Part of a small language model's weights.
Architecture: RMSNorm before each block, no position embeddings, no biases in attention or MLP, untied embeddings, normalized queries and keys, ALiBi, exclusive self-attention, normalized values.
Training: a variant of Adam for these matrices, 545M tokens, 4158 steps.
Each number is 500 + 40 x the weight over its row's rms, rounded and kept within 0 to 999. Layers, rows and columns count from 0. Numbers have three digits each. The size before them is the row's rms in percent of the matrix's.

# layer 6 MLP down (transposed), 1536x256, rms 0.0608, rows 1341-1447, columns 64-127
091:475393535504466434482456541543466531521503485567556482450469456480511474448564493469475492435492460493454532463460519518421474426582482510554505475479505540489511483499552486515486497511516463
089:447447527542473586436556549493542433503496535573526456450500525479549513524427526475520502466488451531512487423533503541541488502518467470516477501507491495496579465384488492466545472486484488
107:437437427495547473542502534540458484443540516492534451526477486497550433424445494485444478462604493473550559473461475446460480524502472511399438548481572453462477492474548532433496494518514442
103:484534417475503467504505552522458482528585570475525514448451523519499465490542489546403497438445427512504513499462522546521481552472545578492519494499467455526526539426464548483485448513464474
105:513545546585493529503472534479545520477514568515489505533539404455470501536546519472479478515534552500507560516524535496499519441451478467513499498503471532451495517546434548429516515509506568
101:450514499502422493499482519503489473563499589476512483536518524568512495492472540454517503453464477585501476470519489451556542535591503574465582436527501491498477504445441455522405470548504535
103:479502511519484457515556457523510528403513532510499494447489451451470507504480411428561481461566562505502568470505502473513488491480502556446485513517471460500445503504565469521541465536517564
084:501448466517543555471486535539447450494521506505554496431453485495471485438530498446579506501520501442482492482439485449520485530536535506475507486479522496506528544542538491454418516459483471
109:483508475490491545537552430527550498484547569558475481512561480487554547479493470555542521465529443482569502487462463500481434503494468531551519436503439505506530527473590512511581490547434476
100:507458480508514548491468495542507475528484513515508483492417376524485468499428468486472531562493560490481532483507556473473605495506488480534461490487430599460550471442526497436488424512506550
110:473469442541565453439533444503546539529463419523502606513483558461429501471559446566500464455476527455459528486501515476471544503432518540502476474446476486500544492467446518456431519472510456
099:460560563462439446452497447482502582536489521433537562527570446554488583518532507510433510472413503546445581541498594501455491497502455575558524467506508480575481550545473446538465546457498455
093:505470532506484493433452446485535479422525465537500480539574477527510513540455466455507476623478504495511542545504511497470437525504453551573479490481482529578498568526418480457510527515583576
122:456455532467443494492454569578516531423528521496605571576536493484558523529575498444507440537549477447572534433498524523471546483473531504467560512494504478517493528462506478472492444482543498
108:482537453600482539450517504525595553431499486495499566487463468506507491499470460433610528488461493534566487465542419522463477529459485508508457482497487455539596477536534453457521501518507503
102:467561546556524526488460539482513574481441368527451506451490494516502461495523487570502455524526537491531554503519470501498508491513482568479448458441446559494529497422501528425503510541495517
098:441517512535486519496453519463507519521513622552578545474540445552504452432551408532499459380454474410437483437463511576521508491563506514475478520577491486462514427570502489488578467520473502
091:509473491473510479443576497556488559547460540484501554505520467482468570485513423508553503468427478442475505473528517567498412519536544544569543500522511532583537458535506506524448443575569509
088:475493498473550477420486574509493557545541515431541552567512430512448473504516501484505514525537525540521506501463514467566434413487533481500505491494510531541478579492493449541497554465505409
108:470450561538568437425547586528425500546508402490498435480559484490506498483555536435457489464551463547538512517478436483512440518515478490497492482618457473525497533591496529537493440510521505
141:526484490525438449486466549516471473455563476541527561493466457477482457453475563542546527492489500490538472498517456486509557430370520504493450508508491481527476526446506569453432541534502450
103:546498507428552473496469441460564482491551436569426517526501471502468493517470523477479467462499505482528573484448406529433504488599423456419496496502509549477529510499474474517554440532536524
101:470561546498444527557442456554459518536535518532494520480505421529515520504530487493528443482470567537472494487487468447495502529580443504528517464553542521543476484571451497557470490559527462
046:473480419558497502530454505484447506501563494469491499532483461472551427553556553519473471534512486593546500454464439520489508503564510520456495508515454569484532482546503451511490485491554553
096:545476498519426499530523547491509567518486517554465479472489484467496499477535495455464426455495499530540454484536473554524526505525469558449524461508518472605540452500476530494513483526435403
110:414536411519517481507478480467482527517540541481518487568492479524535524455488477398542507530451538551531591474472490488492508485515526546612497482470480437556442518513550478501533523413560446
109:525559509477484491511547512508491502490533594461516573462475448517496499448507523489534548530511597513478533490486506542509480458472479457460567432488482483482496548471490558505531507487456521
096:530485487445465543534549450499413518509498549592484458423516501481480520495498522523474506552546544508461480469436469498506533516510428508411448492484502563505496492461469441397531475525594482
122:493492429510542449508471614467507476555508546543568462502483537478489443466422417526567499511536523515453404492527481481519493463436477395520491511514402461513469462464487473483494466505527509
093:523526497540584480462480520476488418434494525503424484547459500467510497500576454543484527486546589511544551520507516506524463476520519450452405508509384462488536528485484545527474452551506444
085:497473603464458495494373478451542528529537469434521460483427427487501588546509491465501453501493536443498453523522538435582495493505507563522561462502553474489456522506494508493426521537474510
107:507469601518500551516440526456473521471496541539507504413490470518443507524461520519543470510519490548534458519485519505529510517465440470438504504520501494539477486615489560524479500556479508
094:481506526588504473534500481511471572440507475537568536504519475511515447526492509519412518496484504506497535583409491458483487479501505444507498475517492514470491610551521471540472569400527468
120:525479556564438462529513569505510504496501405568425488587476542534518408538450495506530447471515550507455578461480528469496524446555475533470497529462447485527452535535484530475460487502530483
094:408471518488568418478476534545446482500569423457508549555507559486438434449472504546431443542524527426492512495516422516552505536517502526501502549503494513509532520454478474498516472447496514
023:551432401472460502515488484503514500521416501476554491537493590542418424520497569499509519466492568511547532505482547450486458492471434492562478505448451511468468500553507511522522508453464549
118:487495464500587596510464508516567509504550480509456465529571470535419501475532515510499472516512487515497506477574535420460474533508481484517546532448552527501517526498553516469473419507496522
107:497538513517533513451537481490497534498564391527489502544394505522507444502505476524531491426514556561462556544515532481541504430472495487451515466476461521533586498495435429500504527561473464
111:491451504573540454462480412505549541518452503429555431543464507528430479534424469500500513482548546558475485501407560455479547574480405486506499466543561488498553528541453545514472457504530517
116:483507473563540428498500467553438454569479544504518418505505522444484568479519490548473475556440514437442470449502451494472502465528482438540469516497435497492614523489483558511529516516487456
104:499543520480600521495472499521490541499530513512555435481482483517522546443427445510465454493480491482540401514574463557482519555476457580487481521548498470553560463514520480513476524512514419
106:589414524518440526484468531530441488538464549454447429478518469447542514403484497436440474433518496504544491513516499468462484522526525494511474503458479517531527510530434493501503534466465531
041:602462490572511502469517521493504525505507456489473499550522495448452470570455473515515444506553475467475485508477541531501466525501444452474474520443452513416572518518496491486472457515523594
107:532520503586496515491457428540578529473527587461483469472546518510524531537522559507473546439550474496510478442419480551534436477528408574609512438471470518484496472508457493512494468485555520
090:475568435498524519490462598556572518480431466499508509461496477470548473444506452532566478520494452443410462448481487471479541540463506494503493526494507525507495503603524563457441466443548517
095:444507397482462447465518477529410489468490515425463559526594447511486474537449533461533529481511465496525540504431495542532496519496500477519559484512525522494482486454446585524563604513505431
104:524416574531625523501530501464466433564565459531443578471571454513456490475441503534535507495543482547520511495448478555509457507499479510521507549534499459500513503499472499480479500511566484
120:446522522522439580410447502511538510483396435489558488489549504498439473484527476492529525591434516537425506540498522459457524540452489490509557485454453514475515417466515509511458460457473491
047:439453486484500481463532461531463492548525463564459526469516581542482480564519554527497472542486474475462457523498511486432521470482558409588399511521515434527492497424431433457503541514513484
113:546499495442520554460472417558414499560477436564460464527513476480489473525467527481556462428509485479517565498448516483497484516534449457526486545483461587487471592470449469549514480532529501
098:459510494565507517539514510543471543529599522562518547478533558441526485520521532520514502435478541493466465459526540532540572588526561500476437542531497468504455518471464551470516466548495503
102:514520504515519569512549489438546506475458478446458521471556532417495460540491480548513530524456439497517491507479513520491432488458478518527416479489464517485476434503500518467524552466505541
105:490403556466556466532481529490453528500528464499477423532460529579473522503492562438521502480426546468541535469497523511500488459479477514518478540387479330517508449468501472536459458536571389
091:504467515511492465488517468521529481524512513511453496480514462490562453418523531511491425463492425429589553497479547505463527486552473515594516531550548542540581472464404505559554510458515470
101:491525444526500508385614387522470551510531518532541503569513529483498515444545563479466465393567483439468492463401470515524468509561527488480451528509447488479565483528484516504492494491484471
116:552456477461631469559492428513424493529498458439493519531561479475451517521471529524519545471498461480470555477475526445492486510426518492465461474501540603492441466493493438474520535619592520
103:478451548486461525475463540518474494506445509545526578553487471451522487461509557564426447568455519466472529514519468497529447523576452495615526562514480519507509558503503499459468547505496521
114:533590478470444488505539505447525490479557473547529582479538492463443512507516487435574503557563543433485454455534474475523466474442555469459497498514489539548521604516530529466491507500433480
097:545564482490466476504538464535453559481533515509461505468552495497474511413492526579523482461461460488440553490490476510523483496517495407527467538410452535525531506509504565539518497545411474
099:531496487496485511431468485521528564491513489498482446476521509568416469580554537480523551421499502549444440492446560428494518516494499500463496480473508504495471449552538471498521471542519551
108:554542502515546577522468526457481432540529531515560521466426545491470495542450486470496574571526501527529476452529491452517490497506534497499481431474414523530490520516496524488475481444507513
105:530427548473518464501516551508531548501439379489506460532500433479528458523467550524491524451598521470532502484489504540437501476506500508450446507509530456499476489438511511536438524524560539
099:521484476551427493492543544464481458454544516504481487535536551538459451484579513505565512561424532538570524396534474405568480544503533498524505437485518576472578470517544517534457474516483485
033:505518494496543516550522507534480515541497491444509580485558442520508565494516527505532438492439513494478529468459487457550508466531423529503496475517570473415483535483459448464518470457541516
109:498435462505528430451520611490521530443485518557422463532531527461516533509526470457516538530446519471535488444470417525563462529512443519514498434494555538535422427479396472451536508491535580
047:488452473461493493428506522506515462473501463548519481505482524435548535496491516476413483579469583498491540466504578563461493544514479553474525534514483496394496479556465517529527457462535538
089:439462458410555551500520496569456489475497567456503489491479518447513473445562577528521499538443494526493459513521536525506536543470542533502509503518486533556518430552469429504435474416480457
099:522468475600477495475515464541521513496445623548494547466475390537525517504524515542561473487489492488533510477472504498531473480537490509472553518492490539494528502551433474508500486471440467
099:560467483464483587549524490563514612521470495496446506529481457515492532479518551450534582570454505573509467526496531481480528554438487492450498508526493455517509550470493494518541507557443470
049:522470455454504511522470532581433514527550467495472503567559487485465466509450565511469546483400503515479532463525545535534513580517486554565459511484479401552474536508450378481524501489583455
098:485582485541503527474484463556514547573502507497420443584511493483489494511507486629504481432435420586514541550513495534555461480528481523487535502592546467525438490427465498453461493520502514
099:475478512567496543435442521575525461490513552500480469504474491496483544472560456508530525443477486496564502495427503589482524527472472517401508527449510478543512523498527500472520478501510541
091:524480528583520545476586498442494465485495429485531461467472560472515494535492404486576521539513482543484472518517498518502466546487481543486432486464560513472557483511466563546513471538549502
082:484492481407558464546511545454447537483485462469554525530535447548478504513447417472485477515462501546522489503530510510551478461468499475530484465466490512525456509537499486439431521510500529
101:499525558550413493480557410514431422504482495494487466396591493527553575463454553545524538484549543450480495441521561489448441493528502524499490448503534533518499546477481506442490512507541443
095:455625401457505493470462476468516566484517541492533528483489489582541525490469556537535563445571488506491473489483439521551513487479479470543472492435450455524533480501486461519498477505520429
093:493439516440523483512519523517502495538477467461488462475454460495482474492497461556452504554464503483449521407448449534511469494527525526486535571508501560525564571511483536547422557508579506
117:461535458545541481459452464543483493457505573462465551453441518534491503490504470430484533470444461506496518557501457461481556485452515509519460545525486479497530424474472401508558489438474486
121:487465486498506485489498524498483491538563514549462442444582499537514475548531538468560522506526591472504486512487476459428483560414550464492461431568554491570503526497478473527526450460512478
111:512503444479507481495544550465529577479492539553501462465449483487570517489530406512434468506522472502510447473509454487483528431430590488526434480500580525477451437502500458486495478586526508
101:488504498434569567527459483522447523548529556577561493483472416508493502490546563495512544539524566547537466480534432422495541489497494542543471468546534516409485551487490480555457536492494487
109:568497573592568452524457508517466475505486541525510463484452533542416424569541567497493500535447502476519471529467476431489553470522511447517507457525458516481517491456569533540527465528490520
104:517503532473549554518578516495506487520508492493473478525448527466457585453466493553504446500527495490505451493499490549493440544500438473433422474493467487452487436468464510434496469449456444
112:587457450522528557522526393527497498509478493523493485489532453520451423532428474464523515572575509508513500525488498452532508435495432532478507413422490519449412550491446520470556400496529394
113:473498482487544483577457498517494501469565514559518449508463505426525490505477470540480461491504534512515504442453495461472520468474535460621518440497486467459415540577460498509463477486470537
096:538502466550526499490489475481520546535579489533487542455481465539507502449566505480449486465387495532524476574487538509560528507504524580583518528473513484534596523574523477544505499546566447
106:537551499433484505520512543612492443436491557513564496494510508485534576514501507462451425451428545449459490523538470534481533495489549472542495529524499441518491504415399540488471519529455453
033:577408532535521494535450501539497390535498466472424444533450489580516419579457517540575493487472525522579449518455559472523521535454503506552466434483462454433584488515444480529549541498450578
106:511486456463445476427490501474526442528539471513541408506514526454488491436475536520516449491460456507547483494534463499570474454459533436452483497477542489460493526508561539487533499472589492
102:539509500518471480491505544575435454537471524462475528553478453465540420518521543445498544457483543540488454472407499484523486485595491555497448560481467399578524485465539433457498435501510501
118:508419495506529540539486484554453497498520548512519496460485521535503524531535534522458547529536456484555459475532455502503543514552446512483522448412507386488510580545462519422556518457498475
092:554553504488507494442489489508494438566500496507501463556561485519442519481447455569591586464531525543492500435449412383592409524533502555532584467469509436464523515458517507497470532449426542
108:477506472529510451475511504533492515493432535510505397563491532497515517513485515482461435589429494529544506458534458572483566533475466470465509474494443478535463534538515511488530528562515556
103:432485541480488519524469438428493473512450463537507584504507489444529502449519492473508476519505453456458483462434599479448543527553455556467531445513485452521517469476484518444510591451500489
130:540463442443510471537605503439531516599527508490464436493499468541521527426524527475526467515449525556488463443510442563508510460574512535497499447509458562561532439527452623495525560535511413
095:480528567510447552507568477531561480524528529517466459438476522500563477442477537524448408396452487501512566507433547576452508502485411468430510565565500522516474538560444553479513493466522515
104:475492528484515507516458523488519490567494449490478525449463482508420506457498433472510515502427516502492658482509522559515563471511473539560462422459548522446477540501528512539453484535489451
110:493509621547448457577516498532493563544470554530490509468553480493534494504563539493441506465489497467570486498407476528523518487539575490472482497458422528491485459478499542535566485560506507
116:422480473493455489454539411522521465452433516574555607582463504489527490523465524589512461496483553559505508571461536466553485573483495526572530505458501495474514450477500529513509507406505533
106:538460455465515415473498516475568478451490569547440492542500500495521502454542518532444471506511552517524535371502544472560479536566505497534523524538501487547488489425513494649485574490449589
098:525503422514482540466444506466522523487495520534434480426518464464445514492452521561520481458515460504556436494537538513540475437514552513508494387550460600502469525474516543547483491528529545
115:501526529524567478507454437523483479576430470459493465486530528475515412491505483531460574525473480507532526431506480493516541545504485547569463462490466465508621559558534493505529429520501519
100:476429483497567524451440456468591476532458463485514463564478523618514466515550566390475515527481552405552455490476423476453511481529498458523412545465546504433508506533501537477537436475438578
110:495465529488468476411464452473483549503414505540521507501504483508503509510516419519509548448546536470514585418477516544496503520484505468446518443472490514480501432534458534477544502448477409
095:528486572498489495538471486449470528503494559519616567464460497520469448505514481496534515544482495542511490556492501511507488521481512531542473504464483496518505514478476540468486528509515527
096:515527458472501540560487530443496523554494469528470490505556480550546426532521533534562481523531458539498561411493538537491498515486552486492506551515375453465508467476453546471532507537576422
096:462502441489508457473515461465505546534486547594391495474509488539513550507527436517516445489490523542497504476430515575525474492633477514506520510545524494567462493507483546495471520481483489
# layer 6 MLP up, 1536x256, rms 0.0685, rows 1342-1448, columns 64-127
085:525487488520480457563419581527396513485489473464476530523543580512518495465451410513502550435485478529544503563531476548512493472531501496509503533533553530566469552474561453496490456513496538
103:524578489474512481559465536631427515522541434466502456424511467434510585501531536520517543497568499574512508507492460470538440531513512553540545441439551514531485552503486542438464533491587507
101:473569471474455532531503584488515478482596473507514445530428467497497414552457560509467461472498406525570517540469494525486559531463483525467554547488465523499449600464534567530485514450521548
100:531442477474457491527474520472506504503564519572508522527535525456534485457503491537466550538528534561548517465517483521516447512529504474491486562574536565540447504496433502384465507466528509
102:437515450535457504550464537510443474540519600480463506511450473451496577487537507397497530513475459515545510584472486444539417528554503525494495528469488507552534537478465488460432508591521472
106:504528527425521505520547517497532486466525463519466508520482511507516474456523410512532457466574478472533476504488514408463434475504508474432592542523497503483438558512467519514448603530475545
094:515515532478502457504514490447475505480492469523452515494524510440492438549428514517433507574493463503486514552543443580491478471453469516415518538463416554451503454464437566492523546505471494
110:422570539497455458484531554445513466520561520558520493480481488511531452453469434489475512581593517423565470475533509474532492467526526486469506562482477523519453456476443480511479374579513502
100:516472511542509512456506488506468451472549484479498477550548570496486487555507489447593529494515432518490512427496506498487492469479534521592504465555460533528457457429541606457515475525512490
108:465492474472483535568454523499447524470494432479532536443516543460547548458488500546518461488458433498474546507538493495528529530512473463499531554448406554443543514491600557516436572513530504
103:473508476520492457565477588536430342485482535519536519532517526490547434560510462496561510549502431451425501470553419525558483464512519545447536551472543564564504505473513533493490553485507487
095:545473577460486566564540535532482569513532483501517524539511524498503444512504506479507570515515407512514517556475480550529532496482469493390485556478499513577428502493542548477468512490518506
123:512528474548474459478591479508541498493500434475554483479505530496537511430423478522506547556558502520446483472540498470491446514470483514487465533518469540523440433488501483541462538484515535
113:499481512406496527509561509493503524520635524573486436479578460494546530450464475504543494540504444504487498486457493516492518437463497451498542478511507548529438507511429495478477577443486504
102:525466486453531575440452474506531526464515483590552449456480475372560524525480438502474605509592507571545548496522499478457506480479534457529573524522487484535502465509431486501479541503510538
097:480499449479475536571490505524574493485514505554501486467466524500529554461523478466507535515423518495508472550564499360552513511490484487517440496464471477485568487517513481456499554469521560
093:510523521466472568501476525471552431487517553447528470489476467474492512545507489533410483550536498464495446537530503473445488503441542523472451470539503506485554487508503495467496528585531570
113:536488466460445492505576537460547463484544490523538543528391529426497523499541470414585501482524498467527455507567497437499536474435550477492495494471512496522564527511455442551462443490524476
104:525490565497513442533529562446446447508536457504532474470508502469514524464522486461586535465565548442555419509492486528548479521497480545520542452474475541540386556486512503525501399503494616
146:439490506450508502581491501488501471499471525456509543486492506469474491559447558403519569503493473501549508536525425489482571582529572508478446505517526573517496572521499478462480498572524563
094:551510480440514518568463527554527402451480432452513494451505479524462452559526519453486501489471444502485421510473494452502502513525504552439494489563468539445524483588531490484409436558574516
094:509563578443473519568519515552477490494534515450487499447487497496517464527536427423553465570517511456474496455439509462480550501507521473542496498486557529592523504536431503445482494465542525
060:519507530447454489495465564486517491424488447492469452467540458499509468466524486475443520533497477569558477511461493470492486562511548454445489494535429523498467531541516544475438504498503548
099:528479567517418546448560494519471482508557431502513539470463493519490396451480443472512443546486496423456521470447447389522529487486492457480522489510458549437421519510480472549489468475522477
112:529612427483507525443539509495492517389492441468580481506522493439548457509533456524501522501555491444479523487518456416495470445552580510444554525482557512515480449493497508519485540537480519
112:555478509531446541477523578466534486506497533551547536489491471433478434505531453504588501486532502566523497504497463541579507541466486471500536462502500543523514489504511469438519401475487488
098:430487536459442461555572594445486477476504496473504463520442452420480505564481441561514469524543506476435439521575465545571432488460480515498470514486531492484491513495594544481502478534488511
123:468617497475469449527504501491537463519617559567558602489469471449482479432538523470519466485501501478483548479485502549438468554496544561477538511524574519546426513579496502463467440528506504
096:512508431516499551500554549541492501529548492544505505554436579535498471447480490452536544496491474422564530463527493516526504485464497498427472482477486476492446547511535502439505535492493488
090:480484497506503498523464534576431557511592488507503566496578503491527477456509508526545500487542489515493530541444475485500471480477513491426496542513491481546468481520506499442478474451568473
108:529506423488532507488561497575526514419477502566518467548520563419511466527476511473442590570534489476500490487487473464516495509480480470492476497557454485558457528603489559444446524460531509
091:522473507440475543479566509557515450477483530497507497482463429519510547560528452570499437530556478506538451518489470491502515506432504465547526452544445489460531470528525525495463487554522532
113:490526569474420494463509484456557445499472447508551502472461537509507496478510478464490541438472460503477501510465504423491506590514512507495545430576533504437527560592427551445457471543491429
093:433524508524374533438484472453493446509572488486575546517452535489546474503500546472478549478463491571520503522500523533534523476451514476408487471600515503539471532507495545499474523482540458
050:497591540497417476488553510451433433421507433522520478481493524531532524496521438492544519520500427580513507489482563425508544547436517483484460454545452542555465519517522499555471472486549531
116:447504468512465594535541536526552476454535464466516460522470485522534503540532489400481531517491467475427491529502505503445526496486483429421479500555514565449498499514492569528462545483567528
106:409574491536490459434485513513542514535489501554521563527497511504538571527495453516554533509535484466399440510455498479564465469497505461521526515429476524462454489494492492480465384442583440
116:500514563523455495529475546509443366506516560551471529533510555507522431499488373469543505537507474545471508467450424497523507455456561591494541538607553566500498576481491528532498428523533508
117:494531535525451464468532514535529406453567522560517489464533516488499465454561429462525462507572479537447477506440500445559472482512439419537504517510459515339482501560499518456425482441483490
103:515479470461490487511524472571512525506526456515560513540507572393482510504465486444557566562507520518460477479555592482507446533496499477482542495504504475508443531536465526422507490496486491
099:502454542499495504537474501512468517446543472525501526415504459450536516478500500495460514541461494491518511503515501497554533470500517526506520540498469537532469485582551481551510577438516580
059:467521503483508482506522526533482496449567459499522502447461490479490512530545465517538517486521447595473443502507494469558485531459554478488524492584477556491452572578499543493495550490523485
109:446577472428534553469540492508525550509478523555504459403517564411548554546499367526568524449448518547554476530478508497542540581466542448417503496547453478538463473461526556474480572503529468
087:560504442432508484487507523492402433441509516494530520514555466540575551518521462535548489550461419525515472511509494493558470534504533447531541509515539525582500486564464490405471525597565478
098:547533427524401499460476496506515518462501397534526497421480515463544387540510502480474549552526522499529526510550442504487483494506534472490465463557473524483495506552440561484495452516512532
098:477449583482543486469468499553504490506549451514455452493511513450455448457427499566396503445476489539469480511472424440580437481553510443460490502501454499541531547520520490468492553436537489
121:512523564489448509487616448417533454411518440488496512468440556455464484502464512508575476531508438477522457522534541433491525583487553540513473523486517498495473458501493533542483529472476505
060:529524550515483483478484496510510477509553479490502494503450567492500447452533466512524544528548500465484444586507476476560498539461604463513555586488465521486533462559516507528422454466537487
107:498530477443447470428526469469497446521503556464440524531457570531546418489455526430543466434452506439501532474502533469547488438453515513461453504619553526496538500519461536537491473473493523
093:501484481451448466510507504483514520531525511531512451498513490434550518452414494467545486581555533548432439471523533548502510562481485445514492491549523555498472531475401521433466436494469594
097:469493520440544540520517480482455570480501482482480493493477584451496502552470529509486491467539434462455513494465516482521505513435532509468425525515491526501537437503498443472492521507485482
102:510468520529510466497532581450557487483553458527523497548539551483525514575575521549534491503523498520455523513617523430435461453410468485508531517521481507537461494489531547504382480529515471
099:481435455501501545495543545440486486515501475480561456468516527448599472499516517519465516499506402523484546499586519425536499579511475532439484601491528475608461459485558502516486498478499523
107:485499523491458520482453569503533465484478486559467468536544493499497519601525518549555541519548470477487443493506517497484527484437504432492473492581517507430505544490500591468499545491490630
116:522530532412508438492492521588437518492542434446545488528481549482535531465495467481535484507459481474479488534473495480495522466508485484491450464441510483494501472563454545549490445498562499
101:552512506500481503518499517465548376477467474488501520488522542510523459489477461481576491507536484510519563534416477479525525436465462454522409550465488519459527464473458534509503482488521496
109:467473481511512447538515508535515463492521520530536449491495561491498559481558464550532564494478497497494504477492508484577423530477501523487581530522526570536482510503426502436485458480516409
098:510492473461550550454514566528483492478572502451523554488469469490496414493519527503518579470466479544477516500469495507573523483488487475538497526556490502560484577474601574545450503539522478
101:504542564502478482451527504470561521528525539479506468465508551535443500520517468459605527483479500528468435512517520454495447565567603518534472382464551534471429504579484538508523565506543526
107:435563451452455515490455489520494520515515471530524519483500535489526588493512568509500507568544467458455507486482520464466503495480488431456610483473472504561435501562487563518479565474503502
103:489506501491487498540530542555583486487468544482464487548496527518524527541503541500553486521542490496525412512514557493568415565516508505476426541471428552413505466458472502454443537505528509
104:546528487465460580492571504580494500510506437427498418506439575477529480544490514504441527491513466469496449526486456482516529494491499441476575482536478510462588501506527602499480450479511567
049:492522553497488496492522492498506518432470437544504470475460537507510494534489441451560518474512524527481485577487466403504478554444560506519530521528548537524417476570466475456439497495546548
104:530530558455484497465530506520531462469484483378490478485453548482531508506533487440535479568485514439481506488560507501557516549518492437457515488473565515520489498614479479575486501556516544
060:530528590477462481502523521499455466402547476499613541527499471482493497490476497477514506527523544450493433502445475502484526571421600471453497509467490506476494554520573502570475469487540571
099:513506501497440536516489560515411464530504454452509478495397542446547448507495500505488500518496520494409487656493478442460511525411513481516475445491540496423488511505455508505465417481480606
090:492476542462472487493512533454534559447524527456465569506441521463528472628532475499411477519484474459475455571545530422490547458522486482451385508535531490463539494538473471453483500596547566
099:417507584555480549536473470440597440477539534536559498496489499443534596547475428578513465557591465451508475521527491502503445486493460421512478504553536508469522480479535475478490501512496523
062:493528482512481467505525494528543481416541501484546517496430539453568440450498498512506524553515493522549520581565423515475557507437517497452545604488521588501512502573512522490340421561477529
099:513481498472514469476555559506514518490547420446515583551436517457491428496446518465445448498489396499467537556537466402548567560469495544491567519512540525577449546530471542533483465458488484
099:514512499480476425430569490439476454409554467559546582442530498488505464495560489525519512532617506532442531560492531481479463478439514493447566544469444486401432552495460544508495531508502558
089:519520489477524506571505534473395495477460473484508531563484479511513464588513436500493500482561491397538444508519469488569551482474497507489463539525519525569487470492623531499506417490529572
078:490509483519436448519469520494603511469500536505498508437440550490529510485510559482463454456576499420537487521530526533451466565436463557528537537577534508476563538561476517562484531460525592
102:535473538512482550517496569504468414489506525494465475467519482508522445557477548560497513488501494464549520463541419499497486517488462466477533480473496506423525584458428533508476520515490550
094:437534549482470566469484581558473434468476468476485467504545549494518471472488491398545491450510483452479455479516513422540515473520476459484408433489515512499417551466545457557493462526481482
093:490458566509468479493566633474492447518549550416519464528542487552516445531555378522510520520509487424471476459461423444518487498482538525484533527550524516432535526526494558555489495477472592
120:471579524518488540424503439506464465439521419491504458507506543509530444544542462529477507480526434539477514571476509420495480402490520476520486528498498488508450475503538436491485525537547561
120:476507548474492487504525498482592442461554553520587578558521590454505448519505468498521537527561518502445494524489502486453435466514503544506512546502499509452449455561443471518468552539490473
111:508481544552480486516439500457442517421522530567496519459507460521445528506497475530447580565560499496497480504520540476466485527489503450522454496612527513581519515542475472516502586473527480
108:558482461480511471501482479463420425518495554542569460544494486471551438470529490502506559486569501527518496498482446440519501518501487558503571488483489516509529584501555586526459528535609475
109:462471537483509456510504469460491480447495516447470462497535520424501494479437549479520619510469524454447489492465461543525504455460508540423551497534522533515494507476530540480499440425484560
102:532482463490466470557443496489448516530507506484515518453542549484534468543479482394514532486576475497440518503556551519526475530524551549477447499524591543578525550486504493486489413533512532
112:523587525440451479557525511519504526510480454450520501542449451475498550503488458432509484527586521546537519501563507468496522501462508489527486457525507546443401561493460521422503443471513545
109:501463526516538467577534507536544490511468508504506440462482456418558553489526485513485499467437491443523535483552530470469557504448522469543500511507504469455463528555559553494458567548554511
097:431529543550506489523462516448565517426544513544474478613529513462517526480493441526475566430521442454521514507519486498503458520441473432503479514434576540505447511536540448436499506493513422
100:430467524433545541519540574527487525488513460491482444482458575506445493651503520542530507492457493516436485483493499527474513477501499493501615517545479486443448474507459544470440580535546494
053:454558501440476511507485523557469480446552461500484521522425533457566468487512414445484529545508477458446483503512457488544502538523557494525464490510470534526505530558496559454537494446573552
107:513475484454457464465554538415458525387531430516635491441489493474456460536498530452512479483521443426420479461504504527556484521528472470497475535481528554517530510553541504540478512528509488
102:476521488464543459582552479511549569480506435514519455461489549507523532507544464498531530558533475472514498552500532519478447487497558451460460545498487491501503437536442568461467508432554518
122:554486521439487489507453515510491489433496400497551573497532501480495441502511472501507498479471434519520469511449481460595475540506524516488476603490493494512516501520470577446491448468541527
108:415491471532469404501505503483432510492478550529589430507487452470512529471504505417545533517453512583465563487478446515507424602519509516537470505511483533492548524507551565455479474509526593
111:575527437478475506564456473548424465502473530518479493517492518418486497557539417476482561475516476559534469523520502508574451537521467485439505508586464534533442492468555496511486523519572533
102:544497506507504478462537491506546510497547505520487555519534491510548488434438476398535477503534484475413500454534567455498563485408429470488531480461502512517486515527485507499489584566455498
133:504480431504468494495463508520497422481535531525492515486527530509502436455499522470547549386511464514492485533527502460454532487417589502534465505528473547558469499492508485504509460537580584
094:488585489495432586488505520512472491488482579445525444579522467512528511474516496475448543459541477508487509517489509509495438519421500448530584469482555536521437507591508496494440442528529570
103:496474468511488524590504526468534479510508458460572560492493529511516449500560470495533539492494496514470511475454538468520477483506484535468521526526494600521473541490501480459475447567498466
106:417563514511487457449472518458504481436528451554598500464551503511538556506481452515487531558499474539501477495514490446528398485512524433511447464454536524486428462475521541470477494522573520
115:450546531415398482473475524505473522465491493558524502522435455489563504449488447461503503505546526489493509534524496518478483445446512475457506500508547540544464470497514456495516470470495530
098:504483474471470472501491458473478491427555476512466436526483513450522508549492463477470564496476493569444424490474479479519458525496531519494485524490458530557520545573469471474485484504532449
099:500598531437492526565485455558520393471503503510486496508501410521485526532474491489559520478528451448493490547493481441517487500459483435531461530481521539488438537598504514494504402467542537
111:546538494495470550526559512495471516520490407493547465559541539496571501447480465561525586522475459522496515571461506519521524523483444447534545517502531499422509490576524527493428441500489503
101:453497467447486573551528486491507478490479495476468443422479515449523448477535521487453506478483430486442423485510491481529458533499490489427512535527531448499413573455504557467498502433539475
108:548556567482519529477555526471534476469512451570513506485532463440461516457458505508445546471537462436455470526539497488451567467437509393488455431496512591525436465490600450527451515457512472
089:462541496464510478515499532486385469496586452501474518481546505502543375543478441511500541515520508497443457475549395448442465465546513496526538513497580504503439498489480499490479582521550525
107:549500542494470444512503467451587501493475537539476460514420457461465515560438501417487564556565484398440512525528497446446494479443553514478504496499507597488522540581483513537502504473523574
092:435493527401466480527496533465529482459496513506452568489515484471559474544425470403452482537566437468457495511486440475491509483532535505476515506529534533507497519552510452530484446507526520
112:497461577480532507507586527500468436434511503548532430505557485490496466452473468556486520522534465461451470517596465488547542538454521431516465532536500499510454532463612516502472462563510576